config.toml
n_layer = 13
d_model = 448
n_head = 7
n_kv_head = 7
head_dim = 64
d_mlp = 1792
vocab_size = 8192
activation = "tanh_gelu"
norm = "layernorm"
norm_place = "pre"
norm_eps = 1e-06
positions = "learned"
qk_norm = false
attn_scale = 0.125
bias = "all"
tie_embeddings = true
parallel_block = false
init = "normal"
init_std_qkv = 0.0288
init_std_o = 0.0357
init_std_up = 0.0411
init_std_down = 0.0411
optimizer = "soap_variant"
lr = 0.00622
weight_decay = 0.0
lr_head = 0.00451
grad_clip = 0.5
warmup_steps = 200
schedule = "wsd"
decay_fraction = 1.0
decay_shape = "linear"
final_lr_fraction = 0.1
batch_tokens = [32768, 65536, 98304]
seq_len = 1024
doc_mask = false
train_tokens = 279800000
steps = 4415
dataset = "wikipedia_en"
Each number is 200 + 20 x the weight over its row's rms, rounded and kept within 0 to 999. Layers, rows and columns count from 0. The size before them is the row's rms in percent of the matrix's.

# q: layer 4 attention query, 448x448, rms 0.0288, rows 229-255, columns 112-223
# k: layer 4 attention key, 448x448, rms 0.0288, rows 229-255, columns 112-223
# v: layer 4 attention value, 448x448, rms 0.0288, rows 192-195, columns 112-223
# o: layer 4 attention output (transposed), 448x448, rms 0.0357, rows 192-195, columns 112-223
q229,085,201,223,218,173,184,194,150,201,209,258,188,184,196,225,221,212,227,207,205,190,187,185,176,224,154,180,199,172,232,222,164,190,183,212,188,166,173,210,211,202,193,203,200,210,183,156,191,222,220,190,226,196,170,221,215,184,211,199,181,203,206,236,175,195,175,206,163,200,217,194,179,164,164,205,246,192,200,189,220,195,229,202,194,192,223,185,170,219,206,157,236,167,209,245,229,188,219,176,204,193,235,216,201,154,221,208,211,179,214,172,212,201
k229,088,209,220,220,204,204,191,200,212,193,229,161,215,203,200,191,230,182,159,200,208,186,181,169,215,184,173,176,170,184,214,201,198,198,184,246,187,223,182,195,236,172,181,180,211,246,246,197,186,243,214,222,201,177,200,204,178,216,196,178,226,224,203,183,203,183,245,201,198,223,200,206,179,223,215,245,204,203,234,211,209,209,210,224,162,229,225,210,200,180,208,219,212,210,224,209,190,253,175,192,179,225,231,236,209,221,188,200,210,187,158,212,210
q230,080,180,210,164,194,215,191,181,200,213,209,226,225,224,223,228,215,206,181,188,196,193,215,205,167,190,207,229,233,148,215,181,218,202,188,198,243,193,205,188,184,212,211,191,220,214,215,201,169,212,191,206,225,193,193,179,237,206,202,237,214,212,203,216,197,183,208,197,181,200,228,234,164,196,195,218,168,164,195,227,212,223,203,230,187,208,214,198,215,190,220,204,216,193,153,229,194,262,229,211,159,155,195,224,243,202,152,194,212,203,217,183,212
k230,089,184,209,178,183,231,152,205,192,213,224,213,175,242,198,236,242,227,177,187,205,183,191,225,196,160,206,212,193,218,188,230,240,202,234,160,227,220,201,179,213,213,192,178,205,197,165,224,192,192,183,201,190,192,171,200,211,199,195,163,210,193,177,245,162,215,196,168,201,185,256,208,185,200,179,227,156,196,155,196,164,222,198,235,212,206,211,208,197,182,208,215,205,184,197,219,211,192,212,229,192,190,198,202,162,212,192,160,226,177,221,217,217
q231,087,182,167,191,236,193,167,208,198,234,190,196,166,188,205,153,151,177,204,177,208,174,190,178,217,217,196,195,179,197,205,239,201,196,197,225,191,186,198,194,215,195,209,188,209,180,204,167,214,193,199,205,182,219,187,212,193,211,234,197,175,232,204,222,171,196,208,177,176,215,218,159,236,196,183,208,189,183,203,203,242,213,162,168,204,211,182,170,175,182,199,152,177,175,229,204,242,188,230,179,206,186,181,193,184,208,216,215,187,219,199,219,196
k231,094,184,190,167,200,187,196,209,189,204,230,234,206,191,224,179,158,248,219,171,216,170,201,207,186,204,188,201,195,181,217,222,190,201,212,183,192,213,225,210,228,207,199,181,191,235,191,178,199,182,207,197,193,181,189,243,212,195,221,223,223,199,199,231,201,227,221,172,186,200,224,178,183,153,207,188,208,189,207,190,210,193,166,182,207,170,224,152,186,209,179,219,181,193,222,213,224,181,245,212,218,203,182,178,145,182,245,213,160,196,207,205,184
q232,082,163,178,191,196,222,195,210,218,233,241,230,205,175,228,186,196,200,187,196,181,171,202,217,212,183,179,156,163,202,179,201,208,175,147,210,182,206,211,196,232,197,206,191,198,229,234,222,206,208,200,189,226,199,214,206,201,230,182,191,218,175,189,188,185,204,167,188,184,230,178,208,192,175,193,187,219,221,190,190,192,197,203,165,209,192,180,176,199,187,214,202,184,167,207,212,219,215,220,172,201,238,199,199,191,183,196,188,169,189,178,217,203
k232,090,201,212,188,183,201,206,193,205,214,201,204,215,187,213,204,197,217,179,206,187,237,228,220,227,208,198,189,208,199,198,183,178,194,182,177,193,168,196,172,216,189,217,195,207,216,216,224,191,209,167,213,198,212,197,229,232,206,197,220,173,145,207,211,215,215,190,171,164,196,154,192,190,163,238,215,216,198,240,197,213,213,201,186,215,195,172,192,197,170,213,227,203,224,223,235,177,218,160,204,216,226,228,192,176,200,219,210,208,193,129,221,208
q233,080,214,227,206,200,203,165,199,238,191,198,174,239,193,198,180,182,180,218,202,180,207,196,203,191,171,202,178,201,187,172,229,159,220,208,206,177,156,199,197,195,174,222,205,180,193,213,191,196,193,214,207,190,219,213,182,190,199,194,185,169,195,192,224,222,206,185,185,188,190,229,187,191,207,195,226,211,210,218,216,220,227,185,205,186,232,210,202,202,200,189,220,180,205,229,201,192,223,213,189,200,215,210,204,198,198,229,193,200,203,192,246,177
k233,089,209,208,196,206,204,166,188,208,199,185,196,208,235,207,189,192,187,194,174,241,176,213,214,167,172,183,198,238,200,182,222,195,202,196,247,183,180,211,197,208,184,188,194,210,235,179,193,174,223,176,189,195,194,206,192,175,183,188,222,192,199,216,221,203,226,192,193,205,213,214,192,224,208,224,218,243,170,224,208,199,210,195,212,179,225,210,215,186,214,191,226,217,165,195,186,227,251,186,198,202,188,211,181,227,185,204,212,177,199,204,229,184
q234,086,245,229,202,192,224,210,173,182,200,203,216,192,216,157,200,197,236,202,208,205,209,207,257,181,190,248,182,215,193,201,202,189,231,194,195,214,206,238,197,218,195,193,205,207,221,188,173,161,192,205,214,184,235,197,180,201,203,221,145,232,200,201,179,178,222,186,186,211,186,222,240,216,158,197,180,173,187,187,215,232,201,195,176,192,191,202,202,199,186,156,207,186,189,198,198,183,204,186,184,225,233,131,188,196,243,222,211,214,229,185,211,191
k234,091,229,214,191,200,197,213,201,201,179,191,229,185,212,161,207,202,177,206,192,170,186,193,226,165,187,215,163,209,193,201,206,202,217,171,213,196,211,231,185,186,208,220,203,193,224,204,215,182,180,224,189,202,233,178,187,173,202,193,172,208,200,173,163,182,177,199,186,159,189,213,199,227,212,181,158,191,207,213,203,236,173,186,179,206,195,208,198,200,228,199,166,168,229,216,214,171,226,186,200,224,231,191,163,187,192,187,222,212,217,174,214,191
q235,082,243,197,145,216,205,170,220,211,193,222,221,197,174,218,234,183,229,209,169,202,203,159,170,222,181,154,200,207,225,192,180,204,206,202,187,235,202,204,218,183,225,219,218,196,162,186,215,206,245,216,236,188,213,220,172,198,192,181,183,211,225,225,152,200,197,158,221,201,215,219,237,225,205,214,198,209,215,190,169,195,184,194,190,214,188,199,215,181,191,191,228,197,175,181,228,223,214,223,185,213,244,163,213,175,193,206,191,211,167,212,243,193
k235,087,220,199,198,217,199,183,235,209,175,192,190,220,158,193,221,184,177,206,176,188,208,246,179,217,178,181,204,191,220,192,164,196,187,173,183,224,188,210,214,208,189,191,171,186,183,185,206,217,235,207,224,187,199,211,186,158,153,178,191,241,204,215,182,215,174,214,216,217,209,220,235,221,215,198,185,194,220,184,220,203,172,179,142,202,214,202,182,196,185,210,189,198,220,183,166,200,212,202,179,208,188,199,185,167,168,203,218,172,178,237,202,208
q236,081,205,195,202,205,168,213,181,217,186,242,230,186,211,212,209,223,195,224,198,186,235,238,192,207,165,209,183,192,192,227,209,198,169,222,213,196,213,205,190,199,232,197,221,182,212,188,190,186,187,197,179,171,218,211,191,182,234,206,209,203,206,174,165,222,182,168,240,219,222,218,236,161,246,200,164,192,174,154,173,213,204,221,201,203,202,190,175,193,213,234,186,208,177,206,227,201,193,182,222,178,172,174,163,185,187,216,203,192,203,195,214,211
k236,087,190,235,207,184,165,180,174,182,206,214,200,179,201,191,211,212,188,173,216,201,237,222,202,223,188,224,179,185,203,215,194,189,187,226,172,190,183,210,167,207,236,209,184,190,205,192,165,203,187,204,203,202,191,188,201,191,211,194,203,195,185,170,190,234,189,178,233,172,192,179,207,198,245,213,192,206,175,195,208,205,201,213,198,204,210,202,194,196,222,208,216,211,181,231,186,185,202,211,206,168,193,193,160,210,182,188,197,214,207,188,216,217
q237,082,182,180,239,178,186,181,195,217,224,202,120,197,223,170,161,198,199,205,233,192,198,193,242,188,230,203,192,181,222,179,190,240,174,205,178,213,168,247,187,184,222,184,189,187,186,217,222,185,188,193,202,190,217,216,189,208,176,221,211,203,207,191,197,195,208,223,178,217,221,224,237,214,210,198,244,186,158,204,227,191,205,207,218,185,223,191,193,180,184,201,229,162,193,158,194,179,194,194,229,206,215,184,219,214,227,194,232,196,196,197,205,200
k237,085,229,221,211,185,233,215,195,231,205,214,210,158,214,214,201,219,189,193,183,188,193,166,227,186,204,192,217,220,173,175,195,223,166,166,193,216,199,228,229,218,200,182,215,184,205,207,215,167,228,168,177,206,178,200,181,178,160,203,182,217,219,212,174,182,191,205,203,203,210,215,187,177,236,194,178,194,149,186,197,196,182,192,243,187,195,210,211,162,205,204,210,203,202,189,199,205,160,190,196,194,220,170,211,214,192,180,233,209,158,191,187,191
q238,079,196,165,145,174,173,226,233,182,188,204,201,175,166,219,196,166,230,191,174,218,201,198,206,190,172,184,183,192,211,236,179,174,201,191,185,210,216,214,190,204,216,171,192,220,212,202,194,196,185,225,203,202,226,204,185,207,238,193,188,237,212,176,184,176,206,220,167,198,178,212,237,206,205,213,209,204,202,221,181,180,208,188,189,209,187,201,195,188,230,189,185,191,202,194,207,216,176,201,201,200,181,158,181,207,197,198,209,230,183,223,212,188
k238,087,197,179,215,199,191,217,216,190,224,192,200,191,190,204,201,204,167,209,184,190,234,204,212,223,183,191,193,186,200,224,170,157,186,174,197,172,180,207,204,235,184,232,217,215,212,201,170,176,195,223,187,217,209,179,198,187,172,203,217,228,243,185,222,217,165,187,223,184,210,201,246,205,224,187,186,214,238,228,235,164,187,210,192,149,216,201,191,181,232,204,158,189,210,222,223,193,228,167,209,191,207,188,214,178,194,193,205,174,212,200,192,218
q239,081,188,202,174,174,206,224,251,217,219,203,213,204,190,194,194,175,172,232,190,197,210,175,215,231,232,188,208,187,206,209,171,239,194,175,174,190,192,177,227,196,239,174,189,205,185,179,220,196,211,230,213,183,195,170,211,208,229,173,204,210,149,231,206,188,204,199,155,195,202,182,221,256,194,219,202,164,251,208,228,196,211,155,182,160,182,187,225,214,212,180,174,182,195,171,184,192,176,220,194,217,234,201,193,192,188,191,197,227,223,204,166,221
k239,083,227,203,198,205,224,198,214,213,194,192,194,179,216,219,204,183,171,193,224,218,196,186,215,228,229,191,189,187,190,200,149,168,204,162,184,217,187,192,236,216,207,207,157,200,195,156,218,208,207,197,197,181,171,191,183,224,219,169,214,165,190,239,189,192,242,205,184,212,189,163,199,238,169,229,202,203,219,189,196,165,218,191,257,204,208,213,208,177,228,202,162,212,191,184,187,200,187,229,199,233,219,216,196,188,197,204,215,247,162,237,188,221
q240,083,189,208,204,205,208,207,242,232,199,179,202,246,188,214,173,224,185,148,210,193,204,207,174,188,199,197,193,174,187,213,214,156,215,224,182,182,260,216,190,206,208,216,211,227,192,215,189,196,231,206,219,216,195,207,168,210,209,196,180,161,199,174,228,212,182,200,196,206,234,211,154,195,211,187,229,238,198,198,167,202,204,216,238,201,198,217,212,169,207,188,186,206,201,187,187,190,190,236,201,243,195,184,163,197,231,207,244,184,170,168,181,180
k240,090,186,207,202,203,223,211,216,237,193,191,214,207,187,227,197,208,179,185,207,165,230,220,183,190,226,184,205,186,173,220,190,179,237,207,199,152,223,204,207,198,214,193,255,184,206,228,189,216,223,202,210,240,188,207,194,183,204,155,199,178,197,217,200,191,158,164,186,186,237,213,205,220,231,194,190,209,207,203,171,189,209,179,170,190,161,205,230,205,179,198,202,172,198,177,193,200,201,229,214,206,193,217,207,197,192,222,219,159,177,204,166,184
q241,081,247,189,233,215,211,206,202,194,185,199,186,194,148,190,212,224,208,196,173,204,233,206,199,227,196,196,199,209,243,243,154,181,203,227,215,221,197,196,202,193,179,200,186,196,192,215,187,213,198,227,181,216,166,174,184,223,173,201,220,219,210,171,197,200,208,202,212,201,182,194,211,170,182,191,178,191,228,201,199,220,199,218,216,207,197,210,205,213,199,233,155,200,207,218,241,224,172,206,201,237,223,215,207,219,188,205,202,219,208,251,194,236
k241,082,210,192,202,184,192,207,220,234,206,214,197,209,177,171,214,210,184,223,167,196,217,181,199,200,234,208,223,177,220,207,184,189,214,197,167,199,188,203,194,184,179,213,198,198,185,198,194,201,204,193,227,192,187,192,223,214,217,211,213,189,195,179,230,175,172,212,196,203,170,194,201,197,175,181,196,205,211,231,185,247,194,190,204,204,170,173,180,247,230,207,194,204,190,204,228,238,198,205,217,252,189,196,199,197,180,204,217,214,229,206,176,232
q242,086,202,213,209,160,207,213,187,158,153,183,185,174,211,185,189,189,187,221,197,200,199,215,209,215,218,229,214,199,181,187,170,249,195,162,223,176,183,249,204,169,222,198,215,191,156,201,206,182,203,187,220,212,180,188,208,160,193,202,204,194,204,195,188,213,201,209,222,216,185,184,222,219,223,142,192,194,213,191,165,174,215,184,218,176,195,234,182,207,209,206,170,218,214,243,213,196,185,201,233,177,193,183,179,227,193,196,192,200,204,197,177,229
k242,094,234,173,166,183,193,186,219,179,184,172,176,186,179,165,209,177,173,181,189,191,191,219,205,201,188,221,184,182,202,196,197,234,182,206,190,173,182,229,180,175,215,197,168,225,161,219,194,212,220,181,218,160,157,189,191,182,202,200,212,192,201,202,204,173,195,219,229,216,156,190,197,222,215,176,207,174,210,174,170,199,193,169,215,206,184,214,197,214,177,175,221,175,219,219,193,168,198,210,198,216,214,192,169,198,176,211,203,235,229,211,200,218
q243,090,196,192,169,203,186,170,185,200,248,232,226,185,197,208,221,225,213,195,200,215,212,194,183,177,196,191,242,186,190,211,197,191,203,179,194,216,202,210,218,165,173,229,208,219,196,196,187,210,173,195,197,213,254,199,173,183,208,197,173,224,151,177,194,189,223,201,250,197,186,170,187,187,193,196,202,211,204,220,203,182,189,200,201,204,242,177,196,168,199,214,216,210,214,219,199,194,209,150,172,219,201,189,213,217,210,171,205,204,191,179,181,213
k243,099,200,213,207,195,173,207,194,182,214,216,219,189,192,170,190,214,199,227,210,177,213,171,180,186,197,211,217,170,217,220,217,189,218,186,179,190,174,192,235,181,192,214,206,210,147,213,183,234,163,200,243,244,219,189,198,217,214,216,167,220,145,187,214,210,194,211,217,201,222,198,236,193,240,184,183,211,199,212,196,195,218,206,185,211,236,194,193,219,185,207,214,205,191,169,213,210,195,192,170,228,211,200,190,182,201,191,193,198,185,231,192,219
q244,083,212,213,177,186,152,240,175,206,211,219,189,223,168,199,218,186,183,210,175,173,192,214,220,179,198,187,182,159,193,214,183,188,221,201,156,202,157,180,162,240,213,208,220,187,231,182,163,191,223,206,202,209,220,196,177,192,224,154,212,172,194,186,180,212,191,186,189,224,198,181,192,200,185,196,217,178,199,199,178,218,224,205,190,190,186,196,172,214,208,208,182,209,191,229,202,154,213,189,209,178,211,239,191,208,216,188,181,210,225,164,209,239
k244,087,195,197,201,176,213,194,180,173,198,181,180,224,210,223,212,243,182,185,225,198,173,182,199,185,228,175,188,195,202,225,211,167,187,197,212,190,172,207,155,214,204,185,211,213,225,231,191,176,235,193,194,204,211,215,175,196,216,169,205,154,204,198,185,222,211,210,184,211,220,210,220,212,187,185,212,209,189,217,175,207,214,224,240,147,227,188,197,213,206,211,201,225,197,197,170,162,213,200,194,193,204,199,197,233,171,200,217,228,212,199,232,192
q245,077,232,170,190,185,182,194,153,224,226,179,236,201,216,181,165,202,170,203,221,182,205,202,164,175,172,207,183,196,222,200,180,215,221,174,212,229,212,191,189,186,226,221,206,190,189,212,210,190,234,229,196,208,232,189,223,171,180,208,203,217,183,193,224,192,217,228,214,191,201,228,179,241,180,204,207,220,214,179,226,185,195,208,198,192,203,202,224,208,168,209,217,233,230,176,181,153,173,204,195,192,157,180,218,198,208,193,206,210,217,218,154,168
k245,084,225,213,209,193,203,200,178,220,227,150,229,216,230,161,167,183,151,182,218,200,186,154,169,170,186,208,194,206,232,188,207,198,199,202,201,224,216,201,229,190,178,192,184,216,213,206,210,179,228,180,218,221,215,212,233,197,171,190,210,182,177,184,203,166,198,195,215,235,210,224,219,226,201,188,188,213,205,154,227,180,191,206,184,198,174,228,217,192,154,185,196,234,197,189,200,198,176,230,220,162,195,182,237,209,219,221,245,242,173,213,175,184
q246,082,198,233,176,199,197,233,169,202,205,222,205,189,215,190,178,192,216,219,209,211,195,207,216,193,233,227,233,202,200,186,231,216,209,226,208,191,229,189,219,221,219,209,230,190,189,212,217,181,201,204,186,180,221,189,178,190,218,193,192,214,217,201,173,218,178,205,202,202,211,173,183,226,206,199,189,178,199,223,196,182,197,186,172,210,197,206,212,211,166,217,189,168,190,201,161,195,207,218,180,198,200,207,194,205,169,196,223,228,210,235,171,217
k246,092,229,202,199,180,210,189,195,209,163,208,218,207,177,218,198,235,235,175,212,196,204,224,190,212,240,223,202,218,191,163,198,191,206,200,201,195,193,177,217,214,228,198,237,236,207,218,202,216,208,188,206,186,182,209,174,200,211,189,176,181,188,231,149,221,178,196,158,207,188,171,211,229,244,203,167,195,248,203,187,228,215,207,182,176,203,195,222,243,185,195,217,183,193,192,162,176,228,197,192,180,180,216,199,215,170,186,195,204,237,190,162,207
q247,085,194,222,165,206,174,198,210,203,184,191,211,210,198,204,209,183,242,204,210,201,204,211,208,202,195,194,190,215,190,187,214,228,226,171,227,162,202,234,233,248,176,185,190,227,161,214,219,197,211,219,189,182,179,167,189,233,193,209,185,204,209,219,174,218,177,213,186,185,207,192,227,203,174,168,220,197,242,221,224,195,187,162,220,192,222,225,158,191,198,200,214,164,196,170,181,172,172,165,217,230,172,173,195,209,193,187,168,209,195,204,199,177
k247,091,180,204,164,233,201,204,213,208,200,170,223,157,175,194,169,171,225,207,187,215,201,220,213,221,184,209,179,207,194,209,170,216,241,190,196,205,201,227,212,184,199,224,178,199,164,188,212,210,179,211,174,188,226,167,211,199,223,205,199,210,230,215,220,156,179,182,193,182,195,199,208,203,215,164,221,196,223,203,230,205,202,197,159,196,191,216,173,194,217,190,204,181,174,196,178,216,186,208,207,236,200,173,172,175,201,189,193,203,219,178,208,216
q248,088,219,210,190,206,200,201,189,191,197,194,204,182,222,238,210,208,192,221,183,185,181,220,219,180,232,218,198,192,217,192,200,190,162,206,227,219,171,215,201,198,191,231,178,207,209,200,201,228,238,193,205,195,195,198,175,221,208,213,215,211,193,184,181,215,210,192,197,150,219,189,213,185,210,198,208,165,203,208,224,191,192,206,225,185,199,194,202,201,207,195,188,179,218,182,202,182,220,235,237,204,174,224,184,216,210,159,190,205,196,222,166,217
k248,093,192,180,160,177,229,183,233,186,190,177,218,192,211,193,192,203,201,214,174,218,176,205,217,211,251,191,200,212,231,205,224,204,190,234,207,185,189,223,205,208,190,199,212,189,233,176,206,224,214,190,206,186,176,196,183,202,192,214,206,199,188,168,202,227,202,183,196,185,207,171,188,189,228,189,173,170,181,189,179,225,174,186,187,189,239,199,160,164,234,212,186,195,215,189,206,187,207,230,205,248,247,168,165,182,185,181,188,204,178,204,196,226
q249,079,208,203,204,192,224,205,208,191,184,190,214,174,212,179,205,193,180,200,137,168,182,169,176,176,222,192,184,226,201,189,195,166,188,205,210,220,219,209,186,188,215,195,220,176,163,205,191,165,219,201,210,202,176,216,175,144,211,191,222,224,188,198,193,188,222,199,216,194,191,192,206,195,225,190,198,215,201,164,200,191,180,170,185,226,199,196,171,181,211,213,173,204,192,205,173,193,171,192,204,162,191,228,181,170,183,219,204,196,195,222,165,201
k249,081,205,206,192,175,207,215,231,232,185,189,200,174,222,211,183,197,161,217,199,173,205,213,193,192,207,232,180,204,212,197,165,184,220,206,212,183,184,219,216,175,229,194,205,181,143,199,173,217,230,204,219,224,189,205,180,153,198,189,213,191,187,237,209,174,214,185,221,186,194,198,211,197,234,173,208,205,214,180,217,174,170,184,197,207,203,213,213,196,218,190,227,138,232,217,180,186,179,206,226,215,201,212,201,195,194,219,243,190,186,205,199,155
q250,083,169,183,171,249,195,194,199,168,215,207,164,228,155,199,224,181,205,178,205,186,208,172,203,183,194,185,187,200,224,222,178,171,212,227,212,169,223,205,189,199,199,241,184,204,194,153,184,200,189,228,218,188,189,191,224,216,173,237,221,166,191,213,176,222,186,200,205,237,194,213,208,184,197,187,228,206,212,212,188,217,202,203,219,178,199,187,196,195,225,211,200,184,200,252,172,242,258,199,211,173,201,235,212,196,186,212,237,239,213,203,180,194
k250,086,221,178,203,198,212,185,186,210,203,213,199,213,192,183,212,198,196,220,182,210,205,178,196,158,170,195,199,204,247,202,200,220,207,203,197,220,218,206,231,205,216,196,196,227,182,142,193,166,202,213,208,201,174,195,201,201,227,257,205,195,209,187,188,205,191,190,177,237,218,221,190,175,169,190,210,184,221,210,214,209,214,199,224,193,203,174,189,187,212,211,193,198,202,219,213,241,222,188,190,207,215,188,206,195,193,201,223,193,220,202,151,172
q251,089,197,204,189,175,195,207,216,195,234,209,234,189,218,242,228,197,215,195,195,262,213,178,227,191,232,210,196,216,151,211,184,195,206,164,209,202,200,202,208,213,169,191,237,154,220,191,211,159,170,215,196,196,193,198,200,222,203,201,196,191,197,193,217,208,200,165,169,175,197,201,185,244,150,212,223,170,198,187,180,216,175,229,253,192,163,208,163,176,223,224,170,199,178,210,192,204,194,179,214,177,225,173,195,199,212,169,160,225,204,180,229,193
k251,093,202,184,162,223,192,217,226,197,218,197,205,193,206,253,226,194,219,222,222,220,221,218,207,203,179,220,221,191,183,208,177,233,205,177,205,201,188,186,177,203,185,189,178,167,221,194,229,189,181,210,178,215,212,177,212,225,196,207,172,214,187,182,203,176,220,172,163,200,207,207,208,205,184,181,209,194,224,192,188,194,200,204,190,198,196,218,196,161,211,186,203,210,194,218,199,224,171,196,201,205,184,187,171,215,224,189,176,241,215,186,241,205
q252,085,159,193,179,182,152,190,208,243,193,177,190,185,204,226,228,176,219,199,193,228,197,222,229,175,205,195,175,238,165,189,210,198,199,190,240,193,219,208,205,203,209,173,224,176,215,204,203,199,185,249,177,194,198,241,202,210,226,216,195,192,240,196,205,193,196,175,208,191,203,225,180,211,211,223,221,213,192,213,204,179,173,188,173,217,179,168,220,253,199,192,231,244,183,185,203,229,245,251,183,182,200,234,207,212,175,212,189,193,211,200,209,203
k252,091,179,205,212,201,216,204,182,191,205,189,187,197,198,234,197,191,226,201,221,213,186,212,219,215,195,176,210,230,188,229,195,186,164,206,219,183,214,198,170,250,206,221,227,142,199,206,229,163,205,223,194,200,205,223,199,219,236,209,179,179,197,235,211,213,204,180,177,159,215,184,197,188,155,222,219,241,182,214,233,218,207,205,169,192,196,173,203,235,186,170,200,226,193,193,198,188,250,215,169,191,183,205,193,198,207,207,193,177,238,184,207,202
q253,081,188,221,230,175,197,232,173,200,226,239,217,185,190,198,162,175,219,212,209,214,193,217,203,180,183,183,204,187,214,207,184,220,225,234,224,177,220,210,198,184,201,206,202,202,201,168,196,150,188,199,200,220,221,207,215,219,224,175,190,188,181,219,217,188,230,238,213,174,194,230,191,209,192,227,195,210,225,204,198,202,173,192,230,228,178,170,209,200,250,188,196,200,195,199,215,207,241,215,211,201,195,226,204,196,213,238,218,202,201,203,165,196
k253,079,181,217,203,198,182,176,212,230,216,226,195,167,205,194,203,173,199,238,198,243,183,184,173,180,183,193,215,157,211,213,214,235,252,208,225,213,199,220,209,170,191,195,178,192,253,163,198,154,196,214,187,177,219,195,189,193,207,207,177,213,199,198,210,197,192,213,188,166,208,233,194,223,236,229,191,187,215,196,207,188,187,203,214,203,194,198,204,221,220,198,177,205,188,209,172,207,211,232,186,222,214,191,226,182,224,220,196,198,197,198,164,224
q254,078,188,205,203,194,170,205,186,225,215,211,195,179,197,202,182,180,183,210,205,193,243,217,201,200,202,192,218,185,221,172,185,198,207,208,199,201,193,160,188,178,199,221,232,213,219,216,239,202,172,174,220,174,213,178,233,210,196,196,245,212,190,232,185,220,207,199,193,208,171,175,212,213,187,196,174,187,205,209,201,190,189,201,183,209,173,213,192,160,217,222,178,214,201,216,175,200,194,169,163,193,213,188,182,195,214,213,157,192,200,207,179,198
k254,079,205,189,217,205,169,192,210,194,225,212,172,166,176,208,203,193,224,203,205,185,220,191,199,211,200,174,223,194,221,201,185,208,215,188,179,225,198,178,218,181,176,153,207,207,199,239,223,190,182,191,221,167,207,189,223,214,190,183,181,178,168,205,159,214,220,232,178,235,229,173,221,229,246,205,146,186,228,216,196,200,194,199,211,205,193,198,192,174,194,210,187,203,180,210,174,200,180,203,180,218,184,180,197,205,213,186,178,212,201,192,205,220
q255,075,185,189,186,202,218,193,194,234,196,201,194,172,175,220,210,232,215,218,204,229,237,175,189,227,163,173,172,198,213,220,190,223,197,198,185,230,187,239,208,191,182,240,242,218,213,201,171,187,178,180,160,218,158,187,189,215,172,218,179,190,163,169,199,217,166,195,205,173,204,199,205,193,179,208,219,245,185,222,207,206,245,190,198,198,211,180,161,207,200,207,206,243,213,204,192,196,196,185,219,207,199,183,197,224,206,163,227,201,178,187,193,169
k255,084,215,230,219,164,237,217,172,196,199,223,197,205,166,221,194,232,246,197,195,189,224,195,188,184,196,197,170,189,205,206,198,224,208,218,185,217,181,190,176,186,195,213,200,232,193,214,179,201,216,204,185,207,147,196,205,232,178,176,195,180,184,162,198,177,191,200,208,162,202,187,203,200,175,207,198,239,149,197,213,187,235,188,175,222,175,203,189,189,217,220,180,250,250,218,187,177,206,160,193,203,213,223,192,199,171,173,204,210,221,181,178,196
v192,068,194,191,213,212,176,216,193,244,188,209,213,204,197,188,223,181,203,195,204,182,230,179,186,171,221,216,215,172,222,150,217,225,197,228,175,242,201,208,202,224,195,209,194,216,219,209,226,215,221,180,196,204,179,192,175,202,231,183,175,223,174,237,173,184,211,216,163,200,189,179,214,195,208,202,174,178,193,200,172,187,186,182,172,233,175,198,187,196,219,183,186,213,177,197,203,187,191,189,213,181,179,201,223,204,212,191,208,159,172,209,182,212
o192,085,178,193,195,179,210,176,211,188,215,167,195,226,171,205,184,192,189,205,182,178,182,220,199,227,206,210,180,195,195,202,191,180,209,202,200,153,218,215,203,177,200,169,178,197,210,189,215,216,166,209,210,202,213,224,245,200,199,191,210,170,217,158,200,223,189,187,212,211,183,220,190,205,173,216,244,190,167,205,225,193,259,232,204,205,210,218,208,228,162,221,207,220,228,165,204,173,213,220,165,160,179,202,200,222,222,220,179,230,207,183,208,218
v193,069,207,179,209,180,188,182,185,201,206,194,206,207,202,204,169,211,196,213,180,229,196,189,209,180,185,186,218,160,215,190,228,196,185,223,202,206,200,202,225,227,161,207,210,191,215,187,200,199,182,223,177,205,200,217,196,208,212,180,189,170,225,201,181,196,180,192,164,204,228,200,225,207,237,200,239,163,166,186,173,213,203,203,229,202,211,236,190,185,169,184,191,165,195,184,226,211,240,206,161,202,194,222,164,209,198,188,166,199,173,178,167,228
o193,084,198,203,174,230,189,226,196,208,216,224,181,190,198,197,204,184,172,197,218,193,202,187,182,209,213,200,185,258,200,207,175,202,208,182,178,193,235,200,194,171,252,172,202,214,180,199,188,220,204,191,224,171,228,163,211,194,180,222,211,213,191,184,196,204,190,199,195,212,165,189,169,242,170,159,189,214,213,185,180,164,188,214,195,197,145,156,223,195,234,206,197,237,197,196,165,168,184,203,233,233,196,162,242,190,211,217,199,219,206,213,211,199
v194,071,200,204,234,182,190,214,213,202,214,182,237,175,195,216,178,215,222,199,127,188,191,172,203,199,190,184,164,186,195,173,177,196,200,203,206,196,195,204,211,231,195,192,178,170,214,238,158,185,219,194,177,184,212,223,202,216,218,226,181,202,199,173,191,199,223,210,210,190,206,184,201,188,215,156,209,194,196,180,171,215,180,187,213,198,163,208,229,214,194,185,240,197,185,159,211,217,188,206,182,213,189,210,226,218,237,189,220,204,202,202,198,187
o194,085,213,194,170,192,199,186,200,175,190,223,176,196,192,194,197,188,181,189,239,193,222,193,194,199,210,184,221,196,200,201,221,216,223,184,184,188,235,191,195,199,181,205,230,245,167,178,265,220,191,199,239,216,192,203,197,205,172,185,198,223,203,182,195,214,196,171,184,194,187,205,201,183,175,239,191,191,215,198,213,177,224,199,197,247,194,202,201,231,184,208,184,202,185,226,168,191,194,215,211,206,196,198,173,193,191,209,190,186,200,172,192,203
v195,070,215,183,158,207,183,199,185,212,212,214,212,221,188,223,209,208,189,193,192,186,167,212,192,205,194,208,209,197,202,226,224,247,185,184,235,193,193,218,238,188,229,196,195,229,202,165,198,205,178,192,167,224,172,192,167,220,203,228,190,190,240,188,200,225,182,243,185,174,200,221,226,191,205,171,160,211,214,197,223,190,197,186,191,195,182,211,188,179,231,223,216,166,217,169,221,205,182,197,212,193,218,234,188,217,202,175,193,214,213,200,229,203
o195,086,180,219,221,189,209,216,207,195,195,204,199,194,180,181,191,189,211,207,203,215,192,183,224,206,227,219,196,174,188,187,192,154,205,225,173,187,191,198,199,184,200,205,217,174,221,191,215,225,235,185,241,187,198,176,246,182,219,155,210,202,181,208,226,158,193,157,200,206,166,173,150,217,180,212,213,187,162,197,219,219,194,194,190,165,204,157,182,239,176,183,188,233,149,248,174,203,209,206,209,193,200,172,184,192,221,216,198,184,202,234,177,187